Part of a small language model's weights.
Size: 19 layers, width 128, 4 heads of 32, MLP 512 quick GELU, vocabulary 1024.
Each number is 500 + 25 x the weight over its row's rms, rounded and kept within 0 to 999. Layers, rows and columns count from 0. Numbers have three digits each. The size before them is the row's rms in percent of the matrix's.

# layer 12 MLP down, 128x512, rms 0.0807, rows 0-127, columns 256-319
104:451504495481499436499416507460538473508483451508484488554486495496509434488487488538505496469502544529523525440511492531452498530524513518463499504496483513528504544477503520539488519495485474
095:491472541493516508458493471509514519536498487495498521509536498506475504483547505532495512497486497478518465525479485485479501513501502518524429502508482515527497508515515518462511544465539481
090:451504503510509534547468499547496480511460509501515506521516503500480500490465520514494510504528522497517525479499481504503454505457486503470506523489478508473503490492518524455490469528461522
102:542431535483510546534485505526466502542471505504476518504461525479518536457472508527495505499472491486498494500518464499536506517518480479438537515514483498503492537477495500461517470534468500
109:492483497467469526489487447502545513541511479525540495488504482488459480512500512472472474539523550512465492500474526514520504498449502500496527544472460500505469518521484467490495480519463511
097:476519517529459488506485489509519490501560495509565514525525486497459554488473509504467490518486534513489503483474508475474495528550499478470478558562504543505485511484508492505541472477499525
100:505551451568520479512538507525498490518517520472502488492492482482470519550493459465487516487514490517504481448516487497485527522495497487571481469521510480496473468497459489503496501493513478
099:507504499534505483477513539559511490507489526478558481504478489522453449513472511483502485479472478477547522529484539484483494504520532482467506505486516489480518541499521479480472479504473468
108:479477476458474518510565492503527490519498487510499480515541490505531480452433473483501507493513517440498526491553529571552525511483477470523503483508469551456496501501469511509523458487536510
096:517466499512484481434446516492513506534449537532485502480517519441491527517497519504490521491501502529498493517477505445538512516535498476539568511533493517503521470496497488457496492463463485
103:502528474473472534501500472469521505505501482522515548480475456457480495492476511550526426499478524499522491518482462461473519533476490527453481478493490535519486507547467462496485508498449483
112:509485514472531513537504528479504489532485512477484522470434492442509495506482500493490514454483479489477492523483478501476479543494457531511458555511506496487495506501503501523535538503492498
099:460526516487489527490487481481464438496473480484514525476484505487484501545493505507515523488495500469508503531449510481534505525507500453476469489480525506501477463481518555490515530508486504
100:551453494532479474573498530495477544474489512499465496491520498476472491513524550507506500520544498580503523510507462514511531510529525515496507524445515501505491490488477454520533458455463466
096:515474492486504485498504528542536507502508527538516480486508518511484485468506502497481454502531504552455478565546483498480524482489487497544522492493464456485481511506480481506507553515543492
101:462484477474504489501539520555457452524514481501494469496452513455519494506487488513489494505513465450526480503530487511524516464497515473519535510520513516533479526517494522472511488532508473
095:549510516502463494475486479481500508475531489450481483535553516466482493519502511511514429505461514491499492519506563497535507487498498514481470458511534511500483527486495491522513503485492523
101:504523473518481477533488517474482511492486495532507499491547489485514518519494540479530517498473508496484506518486437471538522486486462513493515502513513482462500476529522528496499469536489474
103:480487538468426526535501483474490512491500502492490517509520485518474491512451548519528504480475490488480506510483502463508447504509497491441535494530480526491496493508515513469507463476482509
104:497519489487533531495509432528524484464484481489497524560481490512493474499486535491459473492468525469526485501470458494521529487537487497463506539502484479522476499516507465516454469494509450
102:493513481475514522469477510498473517474487477475565512491494522540475523529560507520498445485478519463493506499502483496486503464471497511516505536507505457527547477521469484517507510473495488
109:476514511498470493530514473504516488491469479509452514505463515441460508479443492488533526476503476492575461485452508535485514495499501455514482511485509510486469524469507485536457486513528527
100:518486469534524483510493529525489525525502491484457520486472492505519503489522451506570462513536505464471506514495500526522476480481472501491527508539474491513469505481484487498412491551500495
103:527582473476453506453487448497521496544460489535514502504492492510488465485481497517516471481457498479513503477476468502471494436495536529469548478542526493512454490544465500450497475508496503
100:532468501495505482510561466505493514478530479470468461491483486529495516505493512514489495498500492471534499519535504456518474516510484513466522465518474530499506511502470559456549473540490540
104:447549503503470520532524485517514496541526464492508459509452501467512450491488520496501500482525478513519531500516518496483509492545523514497476499503482506472492523509543479453514498454516480
101:505484522493533482467522503495481452496499538544458472479508526487455486504494459485454488505475508519456512457526508512485502471494504487553545498513487528520473525474490525514542462496511460
100:490477465477511526470464503492477486476484513538485495500531512504436499513514498539497493507488458497479490491532509517493510486505502543517486473524498464522505477481485520463499507496530498
103:473507531448460529542524507541521498545508536483505513520513502492515514492450496506458478527495481526487538509528502508470494549506444479545511505481529499492467504483453538471499480551504493
100:514510510492487534465495492514512517456507525465502496500504543489480496486490521480484510463547512486462522503484532539525459469507478493498508463514507510479501483465486510485503530533508477
097:495499498519543483493472479529471493500498476561472482494507457509495522429488459479496492513480493508464507481456516524524508497492480514515473496470467498519526481528493475492524514561466498
097:462488530516461522565484545490465520531500472517477444537525495536483507496466496509538462519477477515487514473461499509482476553465471466532533483480544507525496475482529539442514496493510531
099:501437470485511560506518518530494521482506496483508517533469503492529533484498480542479507505512525521521460454457513500523498511525488524506473506485472468480503513484503498478491505471525504
099:523514474510499525479479530555500519495505481492529436461477474513484508541549466551551478462528470495493466497510483457495505511518501474541483508498492487477499528479547495480509535499528477
100:491451512549474462535476522525505523532502532495512518468510515519500484530470492488511490490491497514529541496480487466475542465510500488536519497538462489481492520493515510507546516506516500
101:473475501554507459538471535478518529487483514520491526479484514509502498511460481445505502481497520512522550536541476504487442518532520532505479498476498502528478474449496516450467479504485525
098:549522512572482487491542495512495456500507467480488490496520531484545500459519476508486486494486509491509504492489483487500469550486482482475471497533533501512494529550518572464507451533492524
094:499484561553502491467539492497489524482501509483484513474490510531509501453455510482540521539520528482514532534521453504516504475523500488459467522522515497506463489473472522493502531515500518
110:503498488498499513474545463502484501504505520474465506523487525512487496520480528532469510531492485495521504488487513453484500494449454445458547514548518480487518484486505511527463478479462501
102:464521488523481502496507517474509522513484553493492506482486463501509478473494464489545543532508585502493498499477528517486472540471485466504521493504514478495516518496484463470506505521494512
105:530522502460485514437530494463525479501507536495486520484527488520524488511542512474483465462546533498529517530473480513519512534534512479489478478530496528516534547498523523517476492486502478
097:478534485516482514445514535497491487444492496499484503508537537474557474506500521502519517505516510452493515505518470525525480494512487510500444509464460472521515537480530477464500512502501507
104:476494495482472504498488468477494472519511479518493467513458527538532486518516501476489477516510490534487447497430490519491515513464436499503525507473504494484498510498492521493500482501516488
103:526504484537500537516490515467464497521494498471494482546519451443516521462464509494509493511491545532469510561514521475538514488518489498500484493495504529530458483548476527512474521507492554
101:496497485541527493542508472541510521482492489504490493436486493480512527470547473501527533494498463485504490499521446491474521460494543519461512533483526490503512530528441471495517475456553480
104:478479491513536476495464513499519513535517475514537459497469488483518485518532494528499511495496443505457490531515529546495489510519531478484495528556506508489492462527486464480502495496468522
100:470489503557483482471484518512496489531527450550520492500502524505497433492480483487485477519504508479516520526516485539517532545551491504493551485445481511491492515485532510481515487470517507
100:516531506554494480463478499503505517506516491500539493496445529536522544555459489519467480527485503463518469521454486508472468508563519473493504496543502500489469500465536522506515496529515467
098:483459515521515478499514515477523482509498473452431511516444487479497547540524552494509472452501468513496466522506476515508485511511525530477498453485473558473463514456516484523526538510497515
093:488504485481465515512510528483510540514522536557520521525458512443502527494483486487457508504446538523505520534469487459512493542474504519516529491517521508512496498513479494490508517498506465
104:454503474493483449442507483531519486491500524475547479504488480487497478494491472464543508503527530454451517461519505506465512521457483524517462529480494510512531517496481515474529420508520478
096:512470436553502512501511509472506481562440485566560534523498493519497493515537486534490476498479499511505462516514519532520493512530471468478506426493529484474495505518495521489440482495501502
098:537499448462521480472523488542500493526436535500486481481467506476504491504488445468542467500537504493525519490505489454504483484528485497516543498553509464512475505483495544496475514542553528
100:506471509503482495523473485485464500481509515513489512549491474472542482527511469514474508491469508512477513518480492470452465485483523495488497513472486508482489552505495531473491517479536495
098:499493542508531508503509514500527494494508480462509515512479513508494524512543483518506447503497482507537505535470540489530515512538504465460510487509481510540520484484541476494490483477504493
100:497447544567517518497521535522483510527476480521479532464500510549487477502487524493513473521457511508552517447495520527485506515502502459497488507496539516457512538500518480563457499494509513
102:483483538527528483486504543484480521537467465556486500506536511478498533499516534469491467494501519485521516496497489512476524466487497487551511535532496554501510475487558502533577480507499467
098:486517483517460455475553501502490506492494482541543475463527529543527512479490512477547539486524465515536485499500484530513469492510464500490511496476501506535470499515517500512531524514505502
099:497454454492489542538458497473504492546540522511531526522527485460465498506511511492507513492501527511515536523531509487552539487491471502481518472475466444448487500543521535504507507507519510
108:545521501510493531504475516526454467493490511484490450498527485444490508498493527473445472500515509491492477510419476476478505486467456472522534478510527520484506486487520493451516547501492470
092:510522481495429465518463458546521512534496500525516517495495518512496467457485456482512493491466509463464505485475484500482491447493536481499493453502502536510544510483525481500479477490520495
097:473483456500483497463463517538520534524503546521560532514518484524497535509480489498458507518491484511499471509495515514485486500521510503535542510535488498479476492490508506469526516493537490
099:492479473495477559487494486462480523487536506538461520483538486486541542497475475536525469505467495463452472519500498492545448527513490502500514553513462512518506520498524506509492477487506494
094:521544458535510533494526516502500468502439480530453520538506504479514528491540530483504466507501475485462478521524515519503484486542494506502513486514477501524510454504488510532498516482444544
095:515462537503493490519537502495509508449472492500472481492499467490509500484517468490494551521488517539523477490548494479553509502502498473507533495453488481522481494486511497437505517485473534
104:533471470475509469532528565500485516509474517456499479438497493517475493506504477534501474477497505488492475510515534527529503487481542510495490468445491465483497495489505501479528474481522526
099:443477527498490457501537516496487525453481478504483497494560521506528505481523519512521518517521462478529525487477511520484504486488486561508498500467503526514465492501467513518477483506527553
103:538530512508489515470516492538497447487509509523527486467529494512501490503474501462491571500463493523492484520504536501503551517502509506511548471494498479482526509485458533506484504465515490
104:502489498483474524502516520500492490508477473517480534560521498511522503462525500475551497507508489504505477472530442500492495497496474526536488503383489469487513497459480487550548546513493531
094:465503495504501521510496495532493519485491499524511488493472501500507539521504526494462526468461523518504519504499523527492444536495447523495522515512510519473475514495507473537525471437531485
095:520548540534507472480481473479504508500465500470532523508531488502521469501461494510523467510510536500484538506508490557523553482521488503493479530538533508492450501480522511502479520510490508
098:525507461460447455482501478497478487517522524548531423503500520463519515497463459494501461501521513516528469551533532528522491538481530476510508499504514458549484508533531501467496496496525523
101:480467477543468553534491534455514496507523479506486464489506527499526525509473522519511526499507547491506521524501468515488506498509441512493490480470478492508497531509489505520543539500494483
095:475474505495477468487517501451527498565469504497502480486512492504510460529543487468530477499518543454548491507479504534507516467507464438550496486478521508475509505530503500471547511463492483
096:538493445513515537507491481489488492514503527493492513517525516480434524450508501527443535540481561518481496472532531482503522501479488509506473434472497511520476475516492507462482487482477520
100:512498496493481509533505512474466482506491500534524524512452539493489487514505530528487520519493499492540537522521466510481577510534492549535503497503517485478508474529464522521509520528467541
099:513471508470491497541465522500484531495452489504464519509518509497518519538501518473512510481478524487494468499517422463501552531491509491493467511533504469526469490506470479509469530530546511
095:437467496463543547532531507432465477502521517517470458481510509480489504545509509496464497479510502491504467514525508526485482501479461499566479513484496499486487460491491492515502491477508477
097:495501495510481504463502479470489507516526469474531461505461521507495474484524500483492532522514501536476545539488492488498487479475465520444469455489492509538498459485510539526558483525529509
098:491491546519464505510504527487494528512527482497498462469462514478521510538505484539493488530539497432528513513438533470488482493475487473471461484492511478473503503530508512552485537490486507
091:531475434502471523486465520478483494528506516518529461459508471452552514495469520480503481503514502509545494495495557509533500511498467492461554490501492471551519505514486564478480498482528502
108:527523475470522456511523521468478565508520495486543457485488482482503499462472511510499505492511522467492512491525496498546533500485504483518479523505506480524513486516514498506516490490532485
100:487481489462523522492512484549430509513464511530507519504488500483510468535480514483566510535500485487520510574474477505502490506559489516467505537512494503505470502506587514503463503501481509
098:520472465520516464535558486524511506508481532487511469490529488475524504478461469492458497447524509509515528519542492479491530515503443536481538531497506472489545485503452504463506546522478508
101:535489487496457471478533478495509504534489433490470515440491500523503477480500514490507497529524499517537486482533483464498481499476494531510526482461520544510522526496562492501509532519516506
100:519483497493531513469495498521487468480472523502539490458524490440510489514521513468472482488514445522481525501487501531563536511475536493466515523555498493494512467498490504451505500484483492
100:494516522488512493504504468482502508493499512503501519505523475497503468507503476512488487492457556505491503509514488453524494468505514513482518512503506506492488492473476504508536483488526515
101:479516509504480482513503482522531473489503439484497445517545495457477482508505491529474467479481492522491484523466495480476497484518463478472487473504540468508492565498452475524514532507458515
107:487452478493500515499511528535516500518478514443515520521494461463522520525532501509524512492484507480519490506498492520478503518471535478485503470492496501517505499468522488546509517474497491
093:496505530539509444477496505519498519493532494447527517510515468540522456484518476493531485514464466472537503502475471510503465542471515496459535520502488499505496476479473500524499485505507479
095:523448534446499451518520468534473509484517472533521521493497483480477421496491494521487481466475500461507534475538473530506529492452527484486511513503468497515495512522507512485493496482538489
104:523526485515449531485439506517544551465520490482475505523474485484514486499517499451504451491475517522480507474493484495527505547512520484495523500497497518481508510524458522514526511482486469
102:499505534470484526510468497523516430512494542463499509499471494496485488481529510486478531477488489487484506517463469522544478513505499529516499499486486497527512467481509544501532464476487488
104:525528530504526515479500490492478470481472526462481467511520503509458545463498508485535491484478506480467471474488520535503517487476487507473544555484483491468505500512528486538500540502487482
097:495532482494468492470450573474518463449478479441512527488521454498465448505515504493489517466474458540465447479485534494477546507511506503510495466493440526516535514458516495517486496473505502
096:481486477461463486470462498443487538481507496498497526528511512519511464505493473550468529505524507486494464507501543499541509508453513484430507499473520493532481495478519515481561470524513526
100:465527512442488504508463487506491484502493491488499523494456494460522455510556508471499473477521484494521513509448520482489492497513504524492555525478492469486493514516524543476478510534456460
103:449473483501535482506466477476526479464485517551531481500479483486530532448500482528489501479478503545534533489498550513464489524522520483519518521491496490515500493547477514453464490470491518
101:509476505507448488488463493512469484509497515548545538530483513506497495516467524525526457529493491495486504515494516499513525487514488482530459472490523500501475491525555502480494501489534486
092:538553499477549447511516452482547512477525506489503493514483465468531491504467467482547516515504481455498507455504482501554488498521486485506465517476520509526499487536487489470523485525514507
101:556455468517499499514531502511472498524500485497501507477496495495558521500494483464489459496488563520489465484497483517524468514517511509519516487511519481488461473474524519561502529533493505
105:463489509479511459508459475531473467512535506508502483499489477507496491481483520526481522475511519471464469537555486518463509536475486480462528509496458514502488473487511540540480506515493519
102:484501474493512468509478487466495562561507500552487499490497505468555479449484492514476513506532525520529529521503514468516527516500496515484446460487484469501486491489464439537493527530484449
100:497525546469518522457516479591473503505475498491477478504462486501476486527524489478485464478499513485495470514469508551524539509515479475477497479500492501491528484500454507523526509509505500
098:539502507485505540466474497508499492463505538488486476477535492519518500457550484507533501513547504484474512499499482493518488445502520515484501509473481530488532484445551496464466499519484501
105:523478477505488504471494503467514476445511535439503510479506462509469543520538497488530531490499484477534494498461494499521471471474511499497490454517506501462539517520530516456498520534437495
103:516510486448496562490522513477524511488501477493490566446513526552530524499505487550520495512493530470510497567446461485538515503481462476478474506508500500520456453508490488519502497513500507
098:506515505478478529461524542476489481503494512541457506473502489453485510492512489502537518521532509483523517519482492508461542438550555558506465486491509459493541502499504500487472539487483464
100:469469494503511510485494498518489519488499504489504491443500501490504520495514490460549477514504496462490520549485540485533541456482502533479520479548489502555510489493470463552520537506526483
101:494525495459519499500520492468488507496490514494508514570497527499451516524496496549477501495489503518511513486496495494487518518506502525542457524500505520546500511489521501557575530510487492
105:491545500500476494499503491463481504511503493511479490482495482501486508485509523510457519510500503468441525477566489459477500469487529529487455483546463524474457479441486483501551464508531502
096:490504543487477488502483553569527508471507488523529504506546479497539524462487497493488523542519501459512517498536497493494501520525510494538498518491508463510529502508499502493501518541487467
101:497516497467487560566536529517523492479503507507470505516473552512470516498517498505517552498507509503568531539505487477510445514482459493455496513512527470522483528562485497481489498502499503
104:524526471516508494511528535502489523472489512487478484529504501541474528504516484462455469454508517497484519495524497465510526539540463506513418456515521456504499499518488507457484490481518532
101:421501490494523489511480526503460505514510457522501497482520510520530531518502505469527479497514506503485462531545506531527485525457507504516503470464495486500470507489479513545536560494525489
102:503508520475494482524483494512532466480492478521525452472485507491505498495518467473497514539504448526488525483461512502462493479536546536504466525430516491510505509491517454474518473467503481
101:490514506516510545447530523489479542480510491510533465509471528560485477517500507497504484491504496507509503487494532504471508470506488514463494466421505478503492491468539495488457520490496517
100:512521504482535489475571469497518495538510492559459481512511522477495474488492492548515484495504494536489555513500487502507486512486521547522488515544461530503522541513468504506526512515463513
098:506457446521537538555496478460491462503501526538561486563539491484521510475480509527524506502510512482467530437520484490507482486489466513551505541494509463505484501494519505494506521479464494
099:534439577475498486486504521537503492519490505460555481476526497523506491459473500496506509545496532512522482494494465487483511464458511549508472512492523486504502473552484500483516482522459514
098:494502506490507472541452482558531494487513501480520471537513465487505520442520505472507510457454527469494505520504474491474499489486514469539492540523490503496489521493462522495481492499516458
096:483487526494451524517527470498506499532490543500502483509476525492480475483501501475477508511543494511478519490529511464484488519551509492530531490553490544530524472505511498526475487468437518
095:432524524509495523481456559533523479534496480462558550499540478486479493476464505529528502500513518489496479479530543517454537495519452516498500524526484461500484497510536480484484507495527492
102:486481479529521514539522480491480505434521529497499530547482500529517465556483496481479528545514549500532518489472520520518508490459506498530518491540520505444491504493534477509515492487514535
095:497455502523485541510538476457466520461479487472492499478508547466490522505488518508477535497452522518523531513561493536475493463486471488502535517558501491530482447490517542462494507462477514
099:510507507543499528514478477503503449441508513502483512456476541489518527523499544479521491503494517503489510486460449484511449495540496459542499510492502516506512463564470494478499509552474465
097:480567476529529495495463508494506542508489518479459486539495481523484526465565464489506522489527477496495504489526455533481467483515485486525501504479509479524505517495520480458522529513528525
095:449471469499531476505483513505506463470517466483541496538497526528536476476540499466485500487512501535549500539537443513507513507494470513525497473402463498532477465472514537514491490522525487